{"num_hidden_layers": 10, "hidden_size": 512, "num_attention_heads": 8, "num_key_value_heads": 8, "head_dim": 64, "intermediate_size": 1344, "vocab_size": 50257, "hidden_act": "geglu", "norm": "rmsnorm", "norm_place": "pre", "norm_eps": 1e-05, "positions": "rope", "rope_theta": 10000.0, "rope_fraction": 1.0, "qk_norm": true, "attn_scale": 0.183, "bias": "none", "tie_word_embeddings": false, "parallel_block": false, "extras": ["capped logits"], "init": "trunc", "init_std_qkv": 0.0336, "init_std_o": 0.00751, "init_std_up": 0.0336, "init_std_down": 0.00464, "optimizer": "muon", "learning_rate": 0.017, "lr_mult_down": 1.5, "beta1": 0.9, "lr_head": 0.00873, "max_grad_norm": 1.0, "warmup_steps": 0, "schedule": "cos", "final_lr_fraction": 0.0, "batch_tokens": 131072, "max_seq_len": 512, "doc_mask": false, "train_tokens": 455100000, "max_steps": 3473, "dataset": "wikipedia_en"}
Each number is 50 + 15 x the weight over its row's rms, rounded and kept within 0 to 99. Layers, rows and columns count from 0. The size before them is the row's rms in percent of the matrix's.

# o: layer 7 attention output (transposed), 512x512, rms 0.0981, rows 40-63, columns 0-63
# v: layer 7 attention value, 512x512, rms 0.11, rows 41-63, columns 0-63
# q: layer 7 attention query, 512x512, rms 0.0739, rows 64-92, columns 0-63
# k: layer 7 attention key, 512x512, rms 0.0732, rows 64-92, columns 0-63
o40 138:75 46 37 56 49 48 67 56 41 21 59 92 70 57 35 38 48 37 84 61 69 24 67 62 59 80 44 19 56 58 61 45 42 72 49 45 50 56 27 46 56 44 74 62 74 51 36 32 50 40 51 51 65 60 74 46 72 22 67 47 58 52 33 50
v41 142:31 32 54 75 44 34 37 64 57 71 44 70 71 41 47 41 25 33 44 76 29 47 53 40 56 50 78 49 51 29 49 42 63 14 62 67 66 61 47 56 34 43 37 31 52 50 57 55 36 37 38 80 40 51 41 34 77 68 65 60 37 67 50 75
o41 147:44 35 52 62 37 34 40 46 59 73 54 26 68 56 65 49 35 37 91 37 59 46 39 53 34 42 28 37 57 54 68 72 60 57 57 44 72 70 62 48 51 45 62 62 37 64 54 66 63 64 53 34 77 46 86 69 67 38 44 27 55 39 99 53
v42 144:55 31 54 29 27 39 40 55 28 45 59 45 72 63 54 55 51 41 39 79 34 34 55 59 72 38 38 63 56 69 46 63 59 51 49 80 41 15 52 41 49 49 61 53 49 80 41 36 36 49 68 71 52 51 26 48 48 44 53 60 53 68 64 60
o42 150:52 53 73 50 46 36 66 49 34 58 62 33 24 72 60 45 53 39 57 56 67 75 29 47 70 33 45 45 69 42 58 46 62 61 25 50 30 66 64 48 58 33 55 61 57 56 62 49 44 68 68 43 31 63 50 74 53 27 16 61 71 15 58 68
v43 136:54 52 60 41 41 14 35 49 45 81 48 37 56 41 53 56 69 57 63 65 64 52 27 56 69 44 38 40 51 61 34 68 51 38 38 45 62 41 53 74 58 48 69 72 62 78 56 45 64 58 52 81 43 41 43 62 32 78 37 44 33 76 64 64
o43 142:49 03 70 66 59 64 44 54 51 42 46 63 52 58 64 40 49 43 49 79 53 65 60 62 31 42 74 62 51 55 47 28 66 71 31 86 49 71 64 53 36 39 36 55 36 40 43 54 53 41 44 69 47 32 40 41 65 51 44 39 48 15 42 36
v44 143:59 57 06 49 48 50 49 34 60 38 35 51 43 69 37 31 78 28 45 36 26 66 43 45 38 54 64 49 27 64 41 51 43 55 66 61 50 41 48 74 28 60 56 33 54 53 45 37 55 45 42 33 55 66 30 41 68 65 52 77 21 66 70 44
o44 147:20 58 49 35 72 36 39 57 48 41 60 44 56 14 71 48 46 65 47 77 54 39 56 62 34 39 46 51 53 44 44 63 57 29 44 47 45 63 51 55 56 47 48 73 58 50 31 74 43 19 39 56 74 44 53 52 46 43 44 64 66 39 32 32
v45 139:72 59 56 48 64 32 48 52 12 43 68 51 52 61 33 34 48 42 47 30 41 65 76 43 60 59 30 28 50 63 58 41 43 55 66 48 57 32 46 65 42 55 35 26 36 72 49 59 48 46 48 66 37 31 43 24 60 38 48 63 47 35 18 66
o45 144:48 52 35 63 52 11 29 51 46 40 51 66 46 48 45 57 48 80 51 58 70 72 35 28 29 37 51 48 42 45 43 33 17 41 60 72 50 24 34 29 23 49 42 54 65 63 51 53 57 37 73 67 60 46 69 65 77 51 82 52 53 52 49 46
v46 142:42 48 47 46 32 29 65 55 55 74 53 23 63 44 55 50 39 71 57 47 56 41 68 74 59 44 47 83 69 40 48 49 30 75 39 57 20 40 57 46 17 59 54 80 48 18 79 40 46 25 37 41 68 26 38 54 38 35 64 63 45 49 56 55
o46 143:47 49 37 60 44 76 52 46 47 65 47 70 45 75 52 56 38 27 41 65 36 55 55 34 17 73 42 34 56 51 55 57 72 50 31 71 53 45 52 71 48 50 21 34 75 46 55 49 65 64 54 54 37 55 59 38 58 66 35 76 52 44 50 62
v47 134:68 69 52 35 43 38 56 64 38 66 36 47 66 59 46 48 54 57 45 43 31 35 65 56 45 53 54 29 35 44 65 37 41 57 43 63 55 32 36 54 54 43 30 61 49 62 54 40 60 26 59 52 29 54 60 53 51 53 65 65 41 30 43 56
o47 138:71 26 48 63 40 59 05 54 60 57 46 62 52 57 45 62 53 54 41 62 36 22 42 36 26 74 38 12 68 68 45 37 55 40 41 47 49 41 74 45 29 71 32 43 43 39 55 33 49 42 55 43 63 37 41 43 49 56 52 33 63 58 55 52
v48 142:70 60 51 41 30 26 49 45 75 26 45 24 39 68 57 47 50 32 32 52 37 49 85 80 38 41 20 53 73 39 66 62 86 74 44 52 57 54 47 37 39 50 19 68 43 74 49 45 33 51 54 68 31 56 43 63 42 56 61 66 65 57 61 51
o48 145:30 61 49 47 41 36 48 55 61 48 44 21 54 53 12 57 37 45 58 54 62 31 63 34 38 60 58 24 47 41 71 33 41 56 47 49 56 77 31 61 38 36 84 48 51 37 63 63 75 52 30 20 73 51 41 35 38 31 28 42 45 44 43 74
v49 143:84 31 42 59 69 44 51 54 79 73 39 31 57 55 16 58 40 35 54 69 14 46 38 43 37 15 55 47 28 54 55 32 46 70 53 31 71 62 23 53 49 45 46 28 54 58 22 44 57 63 16 62 50 39 46 66 55 21 68 31 40 71 51 46
o49 146:41 47 49 71 49 66 40 45 40 52 49 37 60 40 39 28 63 46 52 61 53 42 57 38 34 47 21 60 44 39 65 45 59 73 51 64 41 58 74 67 68 59 34 56 53 63 59 56 53 40 34 45 66 63 66 39 50 64 35 75 38 31 41 76
v50 144:56 50 46 48 25 50 25 30 38 35 49 38 38 66 62 54 54 40 33 40 33 30 57 55 49 35 48 33 34 54 49 29 60 44 19 46 71 36 69 41 64 64 30 69 63 63 51 72 60 22 44 41 64 83 79 89 72 54 62 33 62 39 53 74
o50 148:60 67 30 61 59 71 26 71 40 35 66 60 44 49 53 44 32 59 38 60 79 70 07 29 40 75 49 34 51 50 49 62 37 33 73 60 26 33 45 37 47 59 56 36 15 30 52 72 35 54 67 53 56 42 40 53 50 51 59 29 59 62 40 71
v51 139:25 57 47 48 45 46 36 91 70 50 51 53 12 53 45 53 33 83 73 34 30 60 30 55 62 58 50 45 44 46 39 95 69 58 30 54 45 41 57 62 55 74 56 49 54 64 75 50 41 83 33 51 36 34 49 66 62 58 53 48 42 46 57 44
o51 143:34 12 52 77 67 57 43 22 35 31 73 69 63 61 47 41 54 47 44 24 68 29 55 71 72 42 51 36 48 73 51 37 51 79 27 82 84 51 26 45 63 43 53 21 59 45 48 64 51 35 21 21 23 61 44 62 45 56 31 34 51 61 57 61
v52 142:42 47 52 37 60 61 39 34 48 24 61 55 55 58 26 39 65 62 57 42 49 30 73 55 41 54 78 59 72 46 54 49 53 49 52 36 55 48 41 41 55 30 27 47 62 57 65 64 42 52 48 42 30 28 67 29 29 51 52 81 64 60 44 58
o52 146:27 82 60 40 66 85 68 56 26 47 42 40 32 55 38 58 23 29 53 33 66 64 47 39 60 45 62 60 25 49 29 30 42 62 38 48 56 32 41 84 64 40 45 42 64 57 43 47 58 58 56 51 78 70 34 70 52 40 49 30 61 31 35 68
v53 133:56 23 56 57 52 44 38 32 65 68 77 42 59 50 51 39 77 59 43 34 28 40 64 45 44 63 50 62 46 50 49 40 52 48 62 55 72 30 52 41 33 47 48 37 59 45 63 58 59 48 60 72 32 50 29 57 37 66 43 52 41 55 55 61
o53 137:43 56 26 53 67 45 38 69 44 47 47 73 23 55 41 51 63 41 70 40 36 58 51 45 35 38 69 34 45 68 54 35 26 53 46 50 75 55 41 62 47 50 59 49 54 65 72 37 46 44 28 53 51 37 29 54 56 36 60 54 57 60 76 60
v54 139:61 47 59 60 44 19 36 34 54 57 36 19 70 65 66 59 59 60 65 41 41 26 60 39 75 71 18 67 39 43 40 54 28 42 43 55 31 62 35 69 32 40 35 71 49 70 71 32 66 42 54 44 34 65 48 36 56 37 35 55 56 45 59 24
o54 144:57 56 59 70 51 33 59 27 70 43 61 59 59 44 29 51 23 55 36 48 68 62 45 44 20 54 76 33 29 30 33 31 71 64 61 62 33 41 61 56 69 55 28 55 77 49 47 53 36 42 38 62 36 26 54 52 45 52 37 54 71 52 57 48
v55 141:70 48 39 46 47 51 46 73 46 39 49 56 31 60 47 44 42 52 78 25 59 52 37 77 64 48 57 51 48 80 52 39 45 79 67 61 29 67 48 41 70 15 43 56 38 45 27 60 55 56 50 51 59 24 16 53 32 96 53 51 65 49 64 65
o55 143:55 67 57 72 64 59 62 49 54 82 39 43 53 50 42 10 44 46 47 68 42 47 62 58 63 29 43 72 47 42 23 49 30 35 37 50 57 53 79 70 45 55 38 41 41 50 46 42 47 37 83 30 62 41 43 56 38 21 35 76 48 32 72 67
v56 142:38 62 47 77 31 48 42 55 69 56 63 42 61 28 53 60 58 75 44 52 52 64 72 76 44 60 56 32 41 51 61 47 42 54 49 55 52 50 70 21 59 50 51 49 54 33 51 29 43 15 70 40 41 56 53 30 38 52 43 43 74 76 06 56
o56 148:60 41 35 51 62 54 42 74 51 83 47 48 34 32 59 43 38 57 32 76 43 20 47 49 73 67 36 75 61 67 55 25 50 61 62 27 37 56 60 40 50 69 28 62 38 58 49 58 32 61 51 65 26 48 61 81 61 42 51 55 32 25 49 48
v57 140:51 56 51 49 47 55 18 69 35 70 49 52 29 76 42 09 57 31 54 23 43 57 68 44 66 58 52 34 26 29 29 37 55 26 52 60 28 38 61 51 70 46 53 71 16 36 59 32 52 53 15 35 70 33 80 31 55 49 42 17 70 54 58 66
o57 146:63 34 29 44 43 36 62 38 39 39 32 44 31 30 57 41 72 60 51 52 55 46 40 76 37 46 70 45 43 29 71 53 56 27 55 31 46 44 72 61 24 70 67 34 56 80 49 33 63 43 53 41 09 44 72 49 62 38 54 32 73 39 48 39
v58 141:54 71 27 54 37 55 54 49 27 39 37 40 70 42 63 42 43 62 69 49 51 37 59 27 59 55 42 56 47 23 57 50 73 36 32 96 47 61 66 58 43 75 75 50 42 76 71 55 65 50 42 52 69 52 42 67 33 37 41 43 11 87 33 79
o58 147:47 57 70 42 33 42 48 43 45 56 36 61 70 40 55 70 73 41 54 66 60 47 32 11 31 60 33 41 41 34 18 34 80 42 66 54 48 67 36 46 43 58 43 54 65 44 51 29 23 71 50 29 44 52 58 51 67 81 51 50 41 60 45 48
v59 135:24 53 44 70 60 38 19 46 19 56 47 46 13 55 24 39 49 53 46 42 59 69 67 31 37 42 55 52 47 55 59 59 50 40 99 36 70 45 34 40 49 45 55 59 40 66 61 62 72 43 36 50 44 21 21 23 44 59 44 56 63 47 60 48
o59 140:73 60 44 36 43 67 50 29 60 58 38 57 46 51 38 50 17 36 93 40 33 60 39 33 99 54 37 39 57 54 36 63 57 84 49 58 70 46 43 62 27 67 44 52 70 40 40 23 53 72 64 51 74 41 64 46 64 43 34 82 44 37 13 17
v60 145:47 53 41 50 32 44 66 46 55 38 41 68 70 58 42 60 68 75 43 46 47 40 58 59 46 56 32 81 78 10 49 39 45 53 67 24 46 43 34 38 40 51 35 61 46 58 46 72 51 44 38 37 39 55 60 28 34 47 45 32 62 59 55 40
o60 146:35 45 39 67 56 47 36 46 54 38 49 56 04 53 35 47 57 64 50 44 41 58 46 38 37 54 42 25 27 55 45 46 41 34 37 67 32 48 85 39 28 27 66 34 40 52 45 43 63 39 25 48 68 65 59 48 69 48 37 44 32 38 39 76
v61 143:55 52 35 24 55 50 33 43 64 40 63 48 30 54 67 58 55 66 49 49 68 25 45 46 33 46 87 48 49 43 43 45 80 56 56 82 32 46 30 29 37 50 45 55 59 85 39 59 33 37 42 18 54 75 64 50 67 54 30 06 23 36 41 78
o61 145:61 40 53 42 43 18 47 53 49 55 57 51 42 25 35 61 39 54 36 57 15 73 60 37 67 76 50 59 60 45 51 42 41 64 35 38 40 56 61 69 64 45 54 52 55 66 48 29 38 51 73 38 50 61 33 68 53 39 62 58 52 14 53 42
v62 141:48 57 39 59 49 82 54 49 60 02 49 36 30 42 59 68 62 43 40 60 49 47 61 73 51 37 41 58 48 54 58 41 46 49 64 45 66 52 33 64 41 49 56 34 29 54 46 34 46 46 42 37 35 30 10 34 56 30 39 63 53 87 33 69
o62 145:46 68 63 24 70 56 57 75 53 75 37 48 39 50 15 41 49 65 75 39 29 24 38 58 71 59 46 40 35 34 60 72 26 46 56 57 50 49 69 35 40 46 48 47 70 34 65 50 54 47 43 68 64 63 50 60 53 69 68 50 30 43 60 45
v63 130:75 62 69 67 37 48 62 55 29 35 48 43 64 50 56 51 29 40 56 60 60 43 68 48 55 37 47 53 69 50 39 26 83 66 45 60 46 67 65 35 32 56 47 44 63 45 51 53 64 66 48 49 33 77 48 69 47 99 40 41 47 53 71 34
o63 135:44 68 32 44 55 53 60 52 65 60 58 74 70 57 48 76 55 50 55 34 51 48 53 52 38 54 51 22 53 76 72 70 61 70 43 36 58 24 33 62 76 46 53 37 38 55 28 69 22 45 53 34 45 28 28 64 33 59 64 40 42 31 70 78
q64 092:39 40 36 49 45 21 68 62 26 33 52 53 41 39 55 58 39 33 55 53 28 39 67 83 57 49 23 49 45 64 18 41 71 63 16 38 36 14 51 54 10 27 46 62 41 67 46 37 34 46 40 66 67 48 44 35 51 69 49 38 38 80 80 31
k64 092:50 54 62 69 34 31 51 34 59 47 88 49 71 75 50 51 54 62 20 55 51 79 40 57 46 53 56 57 60 63 59 49 67 61 73 39 57 51 37 66 76 76 80 52 59 60 37 40 66 35 58 33 47 42 52 25 52 60 46 60 60 41 39 52
q65 091:66 59 57 60 42 49 37 60 77 38 63 46 50 60 52 31 73 47 48 44 59 83 42 28 60 47 30 52 41 47 52 48 59 44 67 55 58 66 68 44 32 60 32 62 44 60 38 90 77 73 46 61 46 66 23 43 67 57 56 55 60 41 53 60
k65 080:57 75 39 27 56 52 34 29 41 43 40 45 46 43 47 46 57 38 46 35 47 58 31 58 56 54 52 53 63 45 19 23 65 29 66 57 33 86 37 43 47 43 50 43 62 43 33 34 59 64 61 22 61 99 43 62 21 48 21 74 59 56 60 35
q66 091:60 09 45 45 77 38 27 41 01 65 48 67 43 44 48 60 56 79 67 66 38 66 33 31 80 37 76 37 48 65 63 43 48 46 52 53 22 39 33 74 42 28 55 83 30 59 50 72 46 55 65 42 57 31 52 38 67 55 55 45 42 59 64 35
k66 089:45 26 35 38 77 64 84 45 61 73 57 34 40 25 31 43 25 54 50 58 43 13 59 20 56 67 53 41 51 64 62 22 90 37 42 57 47 37 58 33 54 26 46 33 71 49 70 43 41 58 42 52 58 20 52 61 54 42 73 52 46 85 52 43
q67 092:65 57 52 73 38 66 45 20 67 69 58 49 46 60 47 30 48 34 38 62 79 30 34 35 17 56 47 63 84 42 54 52 54 61 43 38 45 61 46 61 73 40 61 17 65 51 76 28 47 41 22 75 56 62 48 30 52 40 18 68 23 32 49 69
k67 083:62 53 44 57 43 65 66 49 29 50 49 70 35 26 31 39 59 60 38 18 37 51 70 35 57 69 47 01 69 61 28 37 10 67 21 48 54 55 39 59 67 59 75 56 37 25 62 66 51 38 57 70 60 22 43 49 59 28 49 69 58 45 48 80
q68 105:60 14 31 57 66 46 51 57 62 26 43 39 98 26 56 55 51 55 40 31 58 59 47 24 60 29 52 64 48 53 30 40 26 38 12 44 70 59 55 45 64 61 54 64 35 73 46 55 63 43 52 53 54 56 25 68 37 44 42 51 66 38 34 42
k68 097:69 49 48 26 44 50 62 73 66 18 39 42 77 49 60 51 59 43 58 41 41 51 71 61 35 32 61 40 43 49 32 40 34 49 49 08 20 37 52 61 35 40 34 61 57 31 22 69 60 64 49 41 35 48 54 46 59 79 42 51 54 49 54 28
q69 100:70 66 48 22 46 79 45 64 69 49 25 55 45 68 51 34 55 30 66 79 49 63 60 28 62 61 56 55 42 59 40 41 32 34 82 71 61 49 63 47 41 50 43 01 43 51 72 51 43 53 34 25 15 61 47 50 45 44 35 30 29 64 51 50
k69 088:55 54 51 53 41 47 62 67 53 60 69 62 18 42 55 46 72 44 42 58 42 73 46 42 57 20 49 53 63 51 43 42 45 58 39 34 38 41 10 28 38 44 52 66 45 41 28 62 61 42 26 78 51 43 58 38 61 53 34 31 53 53 32 58
q70 107:75 37 25 59 36 51 41 56 56 36 58 52 63 29 40 44 56 51 59 47 52 46 49 51 34 59 61 69 51 77 47 18 68 49 24 28 52 40 60 49 69 46 93 67 73 42 46 74 46 59 67 40 51 64 57 53 14 44 66 63 42 22 57 48
k70 101:43 46 48 49 73 67 51 61 80 34 51 43 68 63 58 52 56 45 57 44 38 31 79 43 35 40 49 34 37 37 38 30 19 56 48 28 67 45 59 54 49 78 46 59 32 64 39 49 56 61 70 32 30 36 63 34 68 36 60 52 61 48 60 47
q71 101:36 51 27 67 43 59 56 47 36 17 47 62 47 63 51 38 83 26 64 99 27 40 34 39 45 55 60 43 37 33 77 60 45 41 37 57 55 48 50 43 64 70 41 60 58 53 26 61 34 71 58 51 58 81 32 67 60 55 50 38 31 54 60 54
k71 094:31 35 41 52 43 65 64 36 37 47 46 39 62 42 41 52 60 50 45 34 56 53 44 30 44 50 56 28 49 53 27 29 56 69 16 30 36 52 63 62 52 43 31 54 52 48 65 35 57 56 42 41 36 69 53 54 70 60 36 26 61 39 67 45
q72 107:47 47 76 15 46 69 43 75 78 51 55 32 34 77 53 34 26 44 41 78 29 63 42 53 77 71 33 53 19 21 53 88 61 70 77 51 38 54 57 45 36 53 47 52 36 25 33 62 35 44 46 58 43 74 65 39 64 44 76 08 49 71 81 37
k72 096:45 51 65 58 46 62 43 68 28 39 63 58 27 51 50 31 53 51 31 64 64 62 67 75 34 37 44 56 52 70 54 47 76 70 74 57 80 53 42 53 80 51 47 62 49 53 87 63 50 46 67 58 33 40 28 24 53 52 53 30 37 61 51 45
q73 102:43 50 46 32 40 36 56 79 30 42 56 72 55 46 48 63 23 46 71 58 34 41 48 50 49 72 58 43 29 60 64 62 54 62 65 53 50 53 43 42 49 33 27 71 43 56 62 58 35 41 56 36 65 63 82 53 60 29 53 45 44 36 75 48
k73 098:60 76 39 36 48 36 41 50 71 75 40 45 56 57 66 41 28 30 52 38 30 60 44 38 48 53 55 33 52 59 44 64 73 55 57 54 51 71 53 54 40 57 60 48 66 38 56 74 83 49 37 42 71 56 66 57 68 43 85 34 76 82 49 47
q74 103:45 76 58 62 50 78 61 57 20 56 41 47 63 36 47 49 46 33 38 58 45 61 35 58 88 45 56 59 54 47 52 71 42 41 41 38 65 54 46 55 53 67 68 40 42 37 54 64 57 47 58 69 49 51 18 22 31 45 45 55 32 46 56 39
k74 103:65 63 71 48 52 73 56 16 76 62 36 52 45 03 54 38 69 48 61 51 63 38 40 33 64 82 47 50 57 66 71 20 06 46 75 45 62 46 47 64 40 51 58 27 55 83 50 41 76 53 38 64 47 43 25 63 43 62 41 57 26 57 24 47
q75 100:44 36 75 35 08 53 36 55 43 48 46 61 59 22 44 35 40 34 52 82 47 27 44 54 58 36 48 54 51 30 67 47 60 72 44 43 77 47 53 19 75 46 38 72 40 27 60 58 57 46 41 63 68 55 51 55 78 41 39 60 56 57 81 22
k75 103:53 29 73 37 60 30 53 45 68 75 56 62 67 30 50 61 68 55 53 48 78 57 47 77 41 67 64 28 54 42 35 52 74 50 68 28 56 61 46 59 48 63 49 54 49 64 41 22 41 47 44 36 44 57 00 47 49 80 54 33 44 43 57 56
q76 104:45 29 30 38 32 54 49 73 69 47 66 69 44 48 41 23 70 49 55 33 38 50 32 52 41 19 68 60 50 29 59 50 49 35 69 27 36 34 50 62 47 45 34 53 89 32 70 25 53 10 46 19 27 43 76 38 57 44 58 68 46 46 75 63
k76 100:33 57 65 58 66 63 75 67 46 37 48 53 55 39 36 50 29 43 60 49 45 52 49 37 53 70 62 54 49 70 56 36 34 72 51 25 53 36 75 27 32 66 43 56 34 49 74 50 50 47 07 48 50 58 41 44 43 46 65 29 49 46 53 39
q77 102:47 41 21 36 00 49 66 48 50 27 53 48 66 48 50 70 50 62 68 31 26 42 51 46 53 46 44 48 36 45 51 54 55 75 54 26 71 36 46 67 04 47 76 16 48 39 64 63 46 58 44 51 60 47 52 36 45 40 44 53 53 27 60 51
k77 112:45 51 54 83 75 62 43 52 37 49 46 55 58 25 55 53 44 65 42 45 43 40 54 83 51 25 60 33 89 54 38 20 39 49 41 52 61 63 50 41 51 46 47 55 63 64 60 49 56 68 52 66 60 48 54 46 36 83 37 70 62 62 47 48
q78 104:45 37 62 49 41 22 70 62 60 45 73 21 40 59 61 56 66 56 38 50 50 63 31 46 45 80 41 40 49 45 71 60 52 40 34 53 34 49 52 42 32 58 60 43 55 36 38 34 51 66 49 53 63 45 35 49 32 53 59 33 64 69 74 41
k78 095:51 68 31 45 37 33 59 46 27 35 56 38 72 43 33 40 36 37 88 34 62 49 32 50 43 49 55 46 56 56 42 48 36 62 51 62 46 47 55 63 76 45 41 56 57 50 48 53 55 48 55 42 59 48 45 59 65 41 49 67 60 61 45 38
q79 103:65 50 71 68 62 57 52 63 59 53 66 56 76 67 56 48 54 44 64 41 50 42 27 47 62 39 69 50 55 56 68 68 69 60 55 48 27 29 48 51 66 30 53 27 40 50 42 48 37 62 54 72 61 22 60 27 28 68 54 37 52 34 39 36
k79 105:36 80 68 28 34 56 65 30 54 45 93 41 47 55 43 71 62 41 18 61 66 46 51 69 62 52 40 63 70 47 63 59 53 70 67 74 41 50 41 41 49 41 47 33 46 29 47 30 42 56 59 50 60 55 46 58 65 47 66 47 74 73 72 29
q80 104:82 64 49 66 55 48 49 61 56 54 54 53 64 82 52 43 74 50 38 50 21 54 46 40 42 41 57 74 41 47 30 63 52 58 73 35 43 35 61 71 58 50 39 51 58 46 64 22 57 46 68 44 34 48 39 70 76 29 39 13 51 48 35 71
k80 104:63 34 43 83 56 75 66 54 11 36 47 63 51 71 58 52 63 80 30 68 72 46 42 77 49 21 56 44 31 26 53 44 56 59 67 29 40 85 46 44 55 57 69 42 71 40 22 36 16 31 43 62 60 47 49 45 68 44 61 40 30 37 59 56
q81 102:66 71 56 52 55 72 36 59 48 43 73 62 78 68 42 69 32 73 46 71 47 53 43 40 72 34 68 50 70 71 64 83 33 43 55 60 39 82 29 65 61 41 53 65 43 69 59 50 60 10 53 62 43 19 49 67 38 45 33 61 49 68 37 47
k81 112:65 47 51 46 59 23 79 53 60 41 56 45 36 66 52 59 51 56 71 49 30 43 54 51 39 55 31 70 51 43 60 38 55 43 72 34 48 45 61 43 26 56 38 47 30 77 53 45 41 67 37 43 45 47 61 20 48 41 65 46 44 41 64 75
q82 103:47 52 38 50 59 72 60 67 41 31 67 29 31 53 31 62 44 25 67 38 41 51 43 60 47 45 50 21 59 36 51 74 36 46 59 41 60 86 41 39 54 60 71 47 46 65 63 49 53 41 50 37 43 62 38 10 29 83 60 59 71 54 46 29
k82 115:48 66 67 64 25 52 78 56 61 36 62 46 47 40 49 56 46 22 69 56 28 74 58 78 42 54 62 33 19 45 40 68 63 58 35 77 81 47 62 49 65 53 63 27 48 41 54 55 52 60 58 23 41 69 65 42 75 51 44 62 75 62 66 53
q83 107:64 72 71 56 63 48 36 37 53 37 36 52 35 41 61 50 60 68 72 38 57 43 40 47 38 76 55 65 31 58 56 63 86 39 40 31 31 59 29 35 38 44 36 55 31 61 30 41 52 65 31 48 57 23 22 43 53 46 76 35 67 36 48 30
k83 110:38 42 65 51 61 46 23 52 38 42 61 59 26 57 47 74 50 26 36 35 45 49 55 61 24 58 60 44 46 37 64 71 65 17 58 68 49 44 25 42 65 68 33 49 60 55 56 58 80 57 45 50 68 55 73 46 56 53 40 50 77 47 70 43
q84 105:42 34 45 44 39 66 77 30 55 35 50 38 24 65 23 44 80 50 42 69 67 70 58 30 36 51 38 43 57 65 57 89 37 49 66 78 22 73 60 39 46 49 85 52 44 23 59 82 34 78 42 63 21 62 65 60 59 72 50 60 34 32 76 57
k84 106:57 59 15 56 49 42 54 59 71 42 65 57 52 58 47 61 59 71 48 54 86 18 42 36 65 49 83 64 72 56 73 56 65 50 61 47 33 52 45 56 66 35 54 62 48 38 30 71 32 80 30 27 47 50 47 21 66 53 34 56 51 58 35 45
q85 105:52 13 44 63 37 55 56 44 57 35 22 53 54 33 89 99 59 56 39 62 25 51 45 34 79 51 54 48 56 45 81 70 54 42 41 61 80 60 86 74 70 26 62 52 43 37 53 47 26 60 66 16 44 43 53 28 79 44 60 09 50 32 39 74
k85 113:38 50 57 62 59 62 73 52 59 47 44 49 45 64 61 30 45 45 53 57 69 40 60 71 35 85 53 70 71 35 33 45 61 59 54 34 63 49 75 34 29 34 10 36 61 59 50 31 50 37 59 24 60 29 52 32 42 35 60 52 47 76 66 31
q86 106:59 60 29 37 78 68 35 78 66 12 22 60 66 54 75 46 60 37 80 42 56 66 68 56 64 43 61 38 49 24 53 69 80 44 32 49 43 59 51 65 39 46 26 79 37 69 21 47 49 71 46 64 50 47 66 36 49 23 28 66 34 45 58 56
k86 102:56 55 69 62 33 53 50 57 72 37 29 13 62 49 61 70 36 67 59 58 59 41 82 47 35 76 32 69 69 28 71 43 47 42 40 44 35 47 75 58 27 42 57 38 59 60 52 70 51 62 52 58 64 41 48 85 62 39 72 48 24 74 58 37
q87 112:48 58 54 40 62 40 34 25 61 45 10 64 38 47 57 64 49 53 53 21 51 72 45 38 50 61 38 59 43 50 50 69 59 44 43 55 40 64 38 20 65 00 19 67 49 77 82 91 44 84 44 62 61 59 68 69 45 46 44 32 53 64 41 62
k87 102:53 47 54 62 32 47 66 30 41 31 35 68 36 51 66 57 64 66 77 55 36 69 53 47 42 38 42 56 34 61 42 51 57 65 73 73 38 66 58 40 72 50 63 80 33 28 45 37 36 43 63 51 53 55 29 49 44 46 68 44 63 64 37 34
q88 107:65 74 52 60 61 53 46 51 52 54 56 43 56 50 45 64 60 68 16 70 60 43 54 33 29 36 55 60 50 48 63 45 62 34 60 49 47 53 75 56 63 05 51 62 70 43 55 70 34 68 35 60 38 37 72 44 37 42 75 69 61 46 59 33
k88 108:44 49 69 59 42 31 59 57 68 58 61 57 33 72 45 57 67 64 09 42 45 35 33 77 42 53 49 26 47 49 60 50 64 78 38 78 59 27 33 86 51 49 42 10 31 79 37 65 52 61 43 56 69 55 60 67 54 53 51 50 49 61 27 44
q89 101:39 43 61 24 33 71 49 46 47 78 81 50 28 57 55 42 85 58 36 55 53 75 78 45 51 55 51 32 54 58 56 45 48 74 59 75 80 81 36 74 52 99 49 54 66 50 37 48 53 32 47 19 49 50 48 62 49 69 84 37 39 46 83 24
k89 100:37 40 72 55 48 51 57 19 27 34 33 43 50 31 58 48 41 37 47 70 42 68 40 32 60 72 44 47 49 68 27 75 51 42 51 33 47 59 63 34 59 80 48 56 62 38 56 46 58 48 71 41 46 36 38 37 59 57 57 48 25 77 65 40
q90 106:68 36 29 45 54 43 48 75 63 64 41 57 19 46 27 41 50 42 26 70 50 40 62 39 39 39 51 30 60 55 41 71 77 34 51 51 23 32 61 69 55 54 71 67 35 48 74 57 31 39 36 55 47 64 60 64 60 33 57 44 60 82 50 33
k90 111:55 41 35 53 44 55 42 46 28 50 25 61 24 62 14 69 54 68 34 56 66 39 41 53 49 35 46 55 60 64 64 71 45 61 54 52 42 38 57 33 66 36 50 40 57 35 46 62 39 70 50 37 39 53 55 62 11 52 53 49 33 39 41 63
q91 107:65 49 51 32 41 70 56 40 66 71 56 57 38 50 50 71 44 38 52 22 22 65 32 34 75 29 49 42 52 40 44 46 95 37 18 62 54 46 61 38 55 67 74 42 44 51 36 50 71 49 55 44 42 71 29 54 30 53 46 56 62 52 50 62
k91 105:57 50 46 40 62 54 24 75 73 21 61 36 33 66 63 18 54 53 43 46 36 71 74 46 40 34 50 73 20 50 38 45 48 49 81 63 79 32 56 66 52 38 58 38 57 23 34 60 38 42 80 63 65 47 47 40 49 46 58 40 81 42 71 32
q92 109:67 45 66 42 63 45 58 62 78 48 31 50 42 55 21 45 62 49 60 54 67 35 29 21 71 33 72 42 38 62 62 63 74 66 64 51 53 52 19 56 05 43 36 50 42 82 67 44 44 44 53 60 43 57 55 22 49 50 51 56 82 52 50 65
k92 102:58 56 55 47 44 56 56 53 36 28 46 57 68 54 42 45 46 45 77 30 54 81 60 71 43 64 63 21 39 82 69 49 52 61 42 54 65 43 42 71 56 17 54 48 43 55 77 44 33 50 55 60 53 82 67 42 42 19 47 65 66 61 56 41